config.toml
n_layer = 14
n_kv_head = 6
qk_norm = false
optimizer = "muon_variant"
schedule = "wsd"
Each number is 128 + 32 x the weight over its row's rms, rounded and kept within 0 to 255. Layers, rows and columns count from 0. Numbers have three digits each. The size before them is the row's rms in percent of the matrix's.

# layer 5 MLP up, 576x192, rms 0.0883, rows 482-575, columns 96-143
116:135135140066174143162135142134104106154139178167125124118106164113180167165112114154104164102107133186061101123103144149129218180200103188104124
104:101170108149131100156079171131166114144158162198112158060161144134120133172093184129091171078113098147135091158066101180164089149069134122132069
100:096142149119139147105135056111151099117105128140042140167104130120116116113173140111148113139148151100132123156177115126158055140127172167129168
092:119158111142139143147141109164143129109163120164121131122122106132133119061170158093108088137175096162089116124070160166121089120078154126093078
097:123079149093144121162093118102104176163098113141116103126106146134125138123175174091105080155116185126133070104106090096054131146190112112152114
108:179114136156126109164123170105096142187151057127140140107063094146118090122120142123115109066121121153122122170149246138137158177123177141089111
087:162146171168132134142137130115168106132100160126117124142155165129128128187142111146048113106093118185128106149053136121132083140144148124130109
109:119162216141160109135121093101145151097082072137112072163132121147061080129125139123145134134114115189191166135131130147123129167119175130156103
099:144134136145099096148083137161174157101168107074165089109159161113106161157150121116184073122146145129192069098113150186122151139120118140146101
107:148178115114115144198119141103149096054103082109116132069105090146053163133118096087138128203147095144112158156149031177084102124097153159158121
102:149160143143043075149166056150079088130094098191143144110170124173110118131182183108165091129159146110150130098151153111159132135141123127124142
110:133090145151130150135140088147147113087073105080109075139119092179099182149060163134144105127144136174070086073158167079092103153080208137078177
089:185116160158149080086126162142170153112116141161099129120145179142133139171141132147099089215078121127184148130171170084118142124168124134041081
097:118179121125128100147113133124122155170185124192126144146091162141103136090138094111113151124105181142118130150131133109163190101114109148081141
098:098092131147094050108137133146132107102049122132163124096132100182075149173175126118146165166153123100086097156105119089130123103186127107093172
097:120172114114118146094077122037144108069098124144197158117112099136067141118136122145175122140129112160147126132120069121194121106116153169114093
104:100163164118071076093150178058090123124089170122100147131070178184148128173136127081085067078142111165114094089091164158133127153142125079125156
111:148112102148081140128178187117158150097142123133134124136135138184161157076138156075122114126138117144127131114127073146099119133110135107127141
097:111164095132153095170169101174089125143063122072105172159138104085153109066111129125162114136191111134083085121117125110126105168147134122161120
101:148101120132164091068117146156180160152125108143112061136089130131105144102095095152114153155144181107137115126081140146167082107079098132153160
090:163113079123110081126097143085104139105086171192119159090138125112183137167156126110101147117183080110122158168115122116116112083117141061106109
092:129119144222163153125123088100148119130103140141163132134126119087183150133133136161109130140126195128144136177183140098111050154156168131084125
097:092112139106111117127141172132159100127089115095134093142114145096096220159118163113117148122128145072088124177119154150137131107146196078080127
100:117123145093109189068155137093162161092126187100115119145131130132045149085083084168164120136179104171086130114137157159089123108134178115146147
104:123098111170141113193146142088124142122162187162152142128134164101096145185101155103144121156105109140179121117174087110132112081132157114100106
107:119119168148135083117119100128236159114095159116113117151086175139113112118142098138140144185127068110164147119169112093112051063096128119122158
108:159137124114096075097120206098153131173143098126134092093179197132145146062171126117131112190106133109140099128110079100077137116122106203189127
090:100117119164081139072146180131205120133121180114111156129116142156063170176200155111171165089164150111136156102132104077092088098131162158167153
094:105136153164041104137133138107143113149144181181112161165111109120132128145119141182062124140161079149178143114125087118118134141119127096084115
097:179118105121086118123129116149085123108136170094194145140081167159162170076116171123108087133175160129162129153065117082121134134098092131150141
106:066113110113180074137135082130176133118128146083127153137131103140132159092115144137149154128114147097154133142154150165152097166164066146151100
092:108160103120100082091138136164084152103159119074099183180075121098122162118109092141154130120092183124133174137145133050119141196110134149132113
095:147101116158077138075100161158082115080073145155118062157113104161142145147128133146093105190118117100098132152153140171096089128144176139164095
096:156113128133122178185130156052141122145084098118141172112105172139073141092146137108069071127113173112154112135132127127137111129136107091129183
112:125100076139051139144125090133125162093132156156133114086116111130155097161103110169067106215108189149160081118111144120128169081112126156135167
094:103115139068137114137122231110088122147100144148218151203150197133132179064104148108088145104111132139119155157150172133108082177081141171120116
103:136137059116085142159156107146159075141083168141122122115110172101098121138163077125129127163111158124110170146123077110158154146142084145164104
097:151155162142158070128134148122077142069110133049127135127151148159096140121147134116152095179142125158117142094135177116129150166090198138141060
108:089207160098128137141104096090170145160087149141161101117106129163079116126137105085134157071127157167157092181116130139130145168175166121121077
094:090152144143116103174137112128127088130132118103079132150117124132135095086181100110172110098147150180122107118138125120146120148155094169105158
089:082155177123138157196140207127111164141056143145124208160105144129119147128152142070116054112084109121153141175094162127151112162093095067102087
090:145135139101148117166114140105139105111109084171112173165165179131119132098184110122174174065117115135103190198171156113077151151122158054101091
093:126139164139113098102076147094098123133121141104148050156147127096197136095203152140183156139070115203144181123145125160142098163149101091140112
106:065097125124109152157160157097126138104062189105099093083112128177180191082099122085119158095142114145108129136193147113082174159114150130087086
097:132075060174170098219162133127129113196161136142149064134109138082144129160138111142099162096138082120136096112092140117160129107155124072146138
117:099089140095085082152132102101115114089134131152098145139121096112144161173153185163133096115109058106181047175140157125133091144155086138143135
109:135122128161165130138144102100152115156055144218119066109136086121097168132165125162119112140095132131152084150098089132160098090152079115132148
096:096063125084155141120131074109125128093112158150113104215201140157112114120185137153126074090136111149167148071160179119128141048150120109119125
094:186092167180144148116141114129081129139091138143114144122163138128113160126095194088199172079202174167118153116145095115125169133128116188148154
095:159127096125155152114100133135123177120121161109145101136148151151078197178102179120140135123126161160123089094176103103105152156127153115105162
100:125058129144117111174160107168145184074153154101109133192089145144104092150070131070118152106157096155126109128109116162115101147081118164095190
089:109157163104078134069183196092089130138173109177138120114180131166104143147146156116177138078133124148124135151061100159137120094052150128158092
084:135124120079117175192180076140098140141120166175154105155192131191094109114162122097145146123128160163106107146094111153116128167165144121135136
101:163151171128115162121097124175146116119070163185185120223127139140129160124108160223115118088140130169134117080154168147118156163116133074145103
091:106130156110121063112097131133078127097093127166128112128149136176118164109169145087143130111137176099090121153143125093094143059160128072129125
108:098103166156109085117076101115158190049122156137115092096164120122132122162119172095099144165115068153123153118116101102115099124096173077155174
091:095060170122134160129126140171157160080140142192125143154102134100157141130085155107126140122114163130040157097173082095105099084162217172142130
102:179139147157123132150174128157072144161095119167137164112125170110126159181151108126107127116173121101110131107136143138090111187093085117130138
098:136076085151109135108158154050155109140141097138070127133134165154128180104140121126055062120180145161097088142124125066152113115188151126023145
090:134105149153098132128139149165091148068114094165130085179090059148129159110166158084146161100155089075214108124189097166041126084116148124154220
096:114185132165161127141186133118151085130086191116089116139106098142112162150131118112122108134109118116144216136135118077178110169145153119118076
105:190116121110147130064128126171179145082163115138092134139171167124130082093115052188119114122123107156123088109187171135123112175101119140096131
097:138188109148115093144099140151168184163126099167118171142140073156084118135149148128099102136106156148139177095084116079205106121083122128148138
101:186118094146123222143137095134100178117103115171117088109126166143163131099113146176135120103195038137089147143143121146119151129163117113144135
103:123155086176119153126187100129191116116136113116030118096087127166103156166160070148095149115159116142122157165167173168106187140164106171149145
103:140158092108107170138124142143104147094088150136138116153144089136152172193110118162137152109129178090116167164120076083125067143137126128081111
091:165176115134084049086123114155154151141114081185029147151132122127126136114147132190171101186110147116103145091099155110134168074119068113147116
112:139097122159188102114146175140140080059083178117111162117172099131085174123122153120182101104137087176135153123116151159102158148124119174152150
111:157149099136130171141109142091106049131087130160080172124147112129076131134162134106189079147201089139153116180153108117194112134139111109124126
099:053148114172094073135073169141165147133097086167141069170141118125109118156088150165107109126156144125146102108127087067124133149122162118162148
098:126161119155145101114078191153157099068171142156169080117131155114131146148091151139111133133112145200115116106185150142117133164141132120131084
101:100123129115135098127145166128103087113125136134183174158219112133140146132131125135178125199130159147130082136145157073105066104086154154133043
097:150180109143165100142170113119137021088102095106074125117085101146105137147162125069074124165130109094160106123116143162122112138114149120108080
107:157125139103116136162180121146178121116122148103183135113176138065129204142160140123088108142113140147149125132146138115135208049134104191090153
088:099122201153144071058136115147141141114100153094135097073154170147173153113139103177139119163209147095147101100131134093155099146140120198198113
108:056139129116154125141138081180125159181110140147107182100140152129124168108092126130194111164113045137124156110147122127160151169104076093104132
090:164178077075192162094126193104072111113099107162111080153047062105112183091161139080104112186084131170129121137086093132155125152121148143097066
094:072107148122160138126181177172132113060098087154168083157087139134120130079145116168104128154119142131126149121111106177024039128153172164114167
095:132153080122184116159117127048090121121131118126155114149080127110106165120148120093155174086093151117090171100177174130128121113169179099172139
103:139189177179115113141144119109110194094134113179140173163131060158084116138152118124156100053125105186108147173144179136128107145160133089125138
117:139129208066147073134112155120134116089125153097142058158123156145100191107122194128050148124116095101084166093142145119103182104097150171149094
113:187204130153109140072134129109181200077100112102121135184134141127126147156079162133169124168144167171152110139146108141109096155123158097191078
099:142138112098132106096150162134130083159120127154133107150136129098095117118144149146088166129192158111086182113117165114074125117166108127143128
088:073129123138123149130135142196098128184134094167175105110114129165148114092137131095119064087119033159162144099132225111150156115144130137157190
096:084121060111150092117142168120126107137101126132100148085106156158165140093102123247148099108146156091108081143136135141152183192136168117145116
095:112151121109096087125147092154126164152149139148164124102093130138171118122120181102099067106086136149069138135108107166121188127075169143128106
105:115117126129143116119130152102117110131098103185098094126161148103085143152146174118118116119099085170127136138150123112188121083080086131078137
097:101081059145068136125148173146153135101181076099080113087118110133138085126146146096148137138135112186106167153162087089098156137128144134181095
088:111105069157074184135140125136108162127136152134133128161130094083087118130191144128144075108131152132105137125131203101071122140127084143148160
103:179088059076126117165105140152129128089117128141117121142089127049097112122126123065120161186123149113094125085082141122125100127125070151159166
109:154139170100100089099112182114109066155123102178084088125117151048145159126203205108089126170129171176135153116049121112133155167218138088160129
101:096181177165089154121096128111146135132081194190105080106073152104163136110167145167093134156145118148141147119148106145095137090130164133182094
099:114149126133141077120088144064163166124083181134163113077109141136122105148142149177133122137145162141144128178104129102078070113103117131197183
091:086085115087202156129109170164177137165152125087153142144147178123096115113146157194073135140124117093147110173155177164071078070112185132117097
# layer 5 MLP down (transposed), 576x192, rms 0.0467, rows 482-575, columns 96-143
118:118102124067163105116191215110155123119124159129136115096121152091199154117101198127094161158131137155129181173098110129116016150106072127123133
103:091143105176104087105128168131116140210148116135115145145156152070136200157156088149209136084155149134079113129080160064143123085142082139148145
096:151121128186086060200151162135091136130182126111180175091132101097225198138090122130098101126128146145109059148133085117109159151080099088131121
093:132186111109103122132112135149143128155163079132090183114118158157138119098132112070124109116167060119135125120204144164102106128118135153077119
085:183121074159146122098131124083133128161175149087133126117061140187124147163056152138119089139120133162129185121144064164136169152159141146093086
133:169053134183149158144136102093128123147158155160132148081098108203156143143131097101140101171131081136199157106141140166131158116108069104069120
090:142116119107097090126113133112092107135101147102135107083136134109120086159112148158167113142168152097144142141133056153118106145138095072150204
103:140117138105121143084135177102144107071084131165129141175109106097097075110156159159103089147148190105104170154099112084098118104182206148111159
097:087144113123133130166084138141140177192091159134133082085132088133164149065098081200196115159116115132166113146145143129148105111127142118117067
110:150082108064120125194099169108126097130134109097174070224135143090106111178118092151147106127121120206134152098134141058107140126167170099182108
100:126113173158157158123136136141148089159149160113107137158160117135191102116106105149170128138148099113184148126117052130113085131073113078183093
108:131134143060098145107134175124132136150055105161132149050080154131097110153144105116100159134134136152090083073124119117100144127140183115139163
092:203108147112083148137162072166183098143101093127098131129126103162090145144119150129126131245113122124114120115141145138118132166065060062165095
096:156163124155118144101094075101162146133142169067083164162069145168125186191176136114148081108154092106165123116149128138088145107121144090167117
094:220155129120133183159103131112084098130211112088063156135117115195141137157159054105143117157108158120131138124147137097145110108103128185126133
102:065153141107150121099134142173193143168165086120108104157117147063200137119092091107152154113111122108117050158100117172173136178137144112098100
103:071139132102092107063106129136070152078133119101113120082093074175086114169137144156204158173125105191089136142183107101077116132100116167123173
114:129122122151152151079149069116159137108114124102078141133151079109149089147154073120167172112109090122134150152150127131128117137116154110117159
097:153125143111136170157065107153109119165156186166108113065156130138154141146080105111133135169096120096067107157059096104162149095106146087136127
092:104092087162083155091156144111094147163160146108053102124113144080074105188165128146154147129083111127165146077147190105081098120164168164090150
086:082171101146132093163119159081227149164139158091114142132146132140166129151126062094089114145131091115145116201126126099153123139115129152107156
092:133138128137023122150142184147157124087167167098088119166139153157112133102138150098148135140179183114041145131066176136139204081076107128167111
093:111142147130150193092164138123179120159166056092179143160142117081129113149108089095102118114144114159105106176159100117123087148097180095101166
103:139035157092196095111077159118103127133086057099146159108120133101063114141114100083110112149131171165149090088119182121152106141091121077150164
107:121179130170148088159102132150053138122186158113123111122156107134081127120094116164177142126129090090165106124114100157159179099136170116068155
103:110128133101133151057159123122159134132091149182116158184161101126139116146100123165119104118121134162126108155154082199134144164113188157164108
109:146123177102136104086112138138106118109095143153121083167115149079117105098132158127068095123179115184081131165171155116152100165138118096119144
093:109165130123077191207153133085103069146151086140091107113175097127123130109097113154047145097176126160122156136061160125184164132095073117107124
093:070168125159133151139118113132150094196149108144181087083144112211103161166184162125144038135131111142140129147123105105105149104133098128119103
091:112151096149118142145093090051160088181122140120136094114095115121138157113070115110131071196182135125146122098168121124164135091170077045157139
112:102108154144163153105117074119097148115067145103164112108085123138123121183091153099088101128067156202135085117086111154057153137114179160109125
094:125103126073110128132083112087120152142142124150175050087123154145131115148103162161150116138162157153105169203047123094124125112168064162146131
100:117131099091129086158170224165137094161123113108079158144133158081145128147081155101104128122119164060087161085172140153122100104150123127137124
096:115128123126171129132132105143155120119159127170105154123143102140150110127115159144135166124079098107132144127093096145124113135090141102136114
104:191171119148140134171160126071121112113078087141124126107109134144090097152103178097055119091133192125101132135133106202172165165100159172123194
095:114135116117182130161118052106168107199155150103111180090099101144143113168124159131119102121136160136125149105141117098177105124178135100133138
104:160147090088112122153125121094125151137139137132080134133161114160162150178134119144109085113156134090078123068169134115152018095152160159141131
106:178164109097122151158136142157088094089108143161112139098062113184102139142141091122145072061158128169106110097129092079144132148127128127180098
109:116092070148128104099155121078110176124143144107116158100157153088092169140116107174105150078122117151134148228148182113094105085158117089165134
098:130163214158117137133093126142135106134100155146161111152140123125111161118107130167105139167123159095038129161089125158127082138091096096089090
089:189178138160106147079141107145150177163168125168109166099106150095093167127080096122080168132169134145122152127126147119135113120150120126137148
089:083083162094130138164135089071133121120178146127077112064101144124153165072073135173103169173149116154139072153104113139083161119126162149142157
091:135193111168118168120194173074102116167101107162051148093130143180137086088089162135078086118122152126076109136167153208137174130150140125164078
106:180102103096065154083139155143126118141084137146141109159112136085159129158149147147110146155112087066119156134130112167137131177083136169100151
098:158114179082128154150149190100074140085108068095159148181135136136143149127157129072072111114171132065128158156148097124143119165116152135168129
103:099151157104139124102138197146122138102157140153145148112153125105155148091192133116110150047142181117074155133121122142107152123124195085134098
112:128170108096142151178144096110107108068120146151144116121164081154098057078139144085182069105171130150196141131159113110111116147115163113118086
102:114103158096096118133125185153090165154164151105048153097069148156115097173147130063111064140115123073122152119063133086123180171164145110183152
087:088154085135133173153139074153175123115115132105133110111165092131165088121137119105046130098129086153072102144135128121096111128166126069117126
095:156132113119161132118106178168129129071151100128094213085116166101156106130142090114083119151101146190146159074142123146149131159075152169153132
097:080212178138140191115151053155153098152154122125127088091124113188168114091100159145146093084155187071044129192137150075106127092085111122094096
084:137113160149158118168058049137175113156164120147114078110097091138127034126133139129091121091087117106155147134128175111179114082165185151140109
083:098108099135131074112112140170149195131153115100104136075120095109164153101196118121154125182163124128124158120154173140140114109128114106098184
101:182104131082133182091134088136137128131135139156128097152168136180067122118147133169149099107113071128095112135116081090135148168178128165082157
093:143115130129160185118119093144122108132156142119130140092158131130141124100129132121137122140154184085120097155149091103144086106093142137121117
102:173098096119121116138147117160114106095104146159085180119137108120129057098133135150164129066144159106126102172154130151092130101097094196142134
088:130187174130068132172174133181114109145133166085114169163116112136106098142149106105057084148163085139115164101063106071163109099097071140179150
094:150141156117166123110121154130126106145127185137082178090086151094184117092136155181173224109112159105083118132135120123109092122124043089077100
099:123071082150150124123127150171170109124076154140133138070096076143151139119197138109185195193200080123150133190142126185109102039099116080101147
078:109081107141098128191133113116164116160158108102094115130152112140121147138115147116132101119128112154087091146115086125188177162114153132163142
097:134152131144110201141120200167122156154133107114176187077136139167027122145152183078206102169122184135107114137156195097149096112148125186141114
105:048108142152139127141155104080143128136074096102123110158114132118093207113109163110167152116122077166125180133097095094068158200184140151144145
097:128132159061134145116202156113125146112140116144194121110166114122114105055152101151140140116064113107087046132194109110143173140120109184172126
102:066142090109164156129167098131108204110126174081064136112131121144139115116154127182178085058134149161178131169131152166083117120124143081121165
109:129170082115152151170131134148124087147088161136155127093118134148166136157110176097142138140128139125110126093069113096120092117121056151122112
102:030099121108156131157171110125110076108080145097160134169090111139135119177086154123101151134116177097145128147097149136111128121171159180160163
093:138117100175176158123126123110114110126155099138108152130130130118128127207152150086121112130168136095158085124191138112101083142083116168130077
102:083161150209086095094163165100169089130147122155107120092120110111148100112132096102140149131091103098142120193066089134179138101185144109138096
104:092132137175117114131128140114123138094149084140088101046066117132108143133091167086122141146113132083221086160071120103136108114145148111125088
098:042126142146118107171129150123095106125135145096136147111152064108103120110156085057103081163159157094142114134131179088064200095111113126173212
099:133118133160104148159119150120093183143135189239121131150195097158107098096161141042131107128110124092115171106203124104173141142097135111104184
096:135097088116203175119131086107103185198166168117164159128081104097098155149115161146067098096133153080097077143150135144122136120162117138159075
097:172076143146099110152147142134095092101073107122134107150059104120083102153142107124224119139120187071097164162131121063149138105161163167131107
113:160104154083110132064137086133092087129100114167094139122103086135137106134131075125085162115086129076134127183137144128161110169063092098166192
095:165177124148132158154148080107148131143174127109105147107092161117093125140148147147180120136052126092130165153074149164131142144057093123143140
120:072138129134116117112148195179167166147089125126101210107106116120140109114111092129143159103110099189110104156122128131103137162131096121097095
094:139138133097106140148088133151065134132164081150150102120158148164128133085128118094123115127121152192107156219135106139133137112144137126131099
091:168095093153078173125100148107090136139182126092126147112085153145128177116106114136098114109141141072138189161156128148203185143096123157173143
089:085084133206113173092123151113132085131160167150137157108164165179100176124146124161090133163092152143168090102111130134176146113181117081128123
101:098146148144165070118135101110149082076150158168104124087066153141156139100135133127083151166074121132173098124095082113093140117088154124007108
116:163109076048073111091111082102129138105023158142143089109102126109093208105105084147130141159115152161095130095093101096173136122155133158126104
104:146146118202080135053129147145160091092132107155042121115110190095123125136118115142106137131102142145131088115136140124099122134158119142149112
106:109113162164158156129133119135137170139111129072119110111163100096090172098107107146099099131143136110177135140161089113194101169147171183096118
084:127178116149148155147151129141110197156158178099084121106154105116068105098066179129116110104102161142101132124104116163137071093156057127116165
090:097159170140136151061085151181114092123128150092087126167193114087108120111096098129107141215108113090097141059082131187146119104160144119117141
097:101139115118168150043108094132192132056146137109117164115096106183138123120127103149183064158178147116156102133141144137102135117127171167131127
109:100103095167168113163129175132130106129155125127170175159109117124150124129095117132124050133142065210093111151101160104130126126120124090128093
102:133152147090109192059145123179124130149125136149104089158119088178118132091164085077078122145113090146093109160142159134146110132082161127163107
086:100191108118143117153076117166131185118155089140130139108108181178148139122081109103113163169093093151154142113062090188119115149139120136092093
101:163180127139132140154092138060104138142161180106084147107107110109104096135091163115105082107142103174172195154120156183175158154133156078095152
111:087122159123122122118133140125140116127154171155104135120113107208153088100079143105090136066178113136194180094103120075111122094134145125159143
101:165135159105088125141123165120107150141089131136140137163074222078186137075136095075100139112145130092081110122141160127145129170144105195142176
104:120117119084140199130116103148094097096151051082135110156148134132131107095150123106152105153149198181131127118210103151118153140164188113182116
099:130143146097097191154195144160135087143152103193088128097126124125157051120126098142176161169162149097123113132058123130169180135113041142115099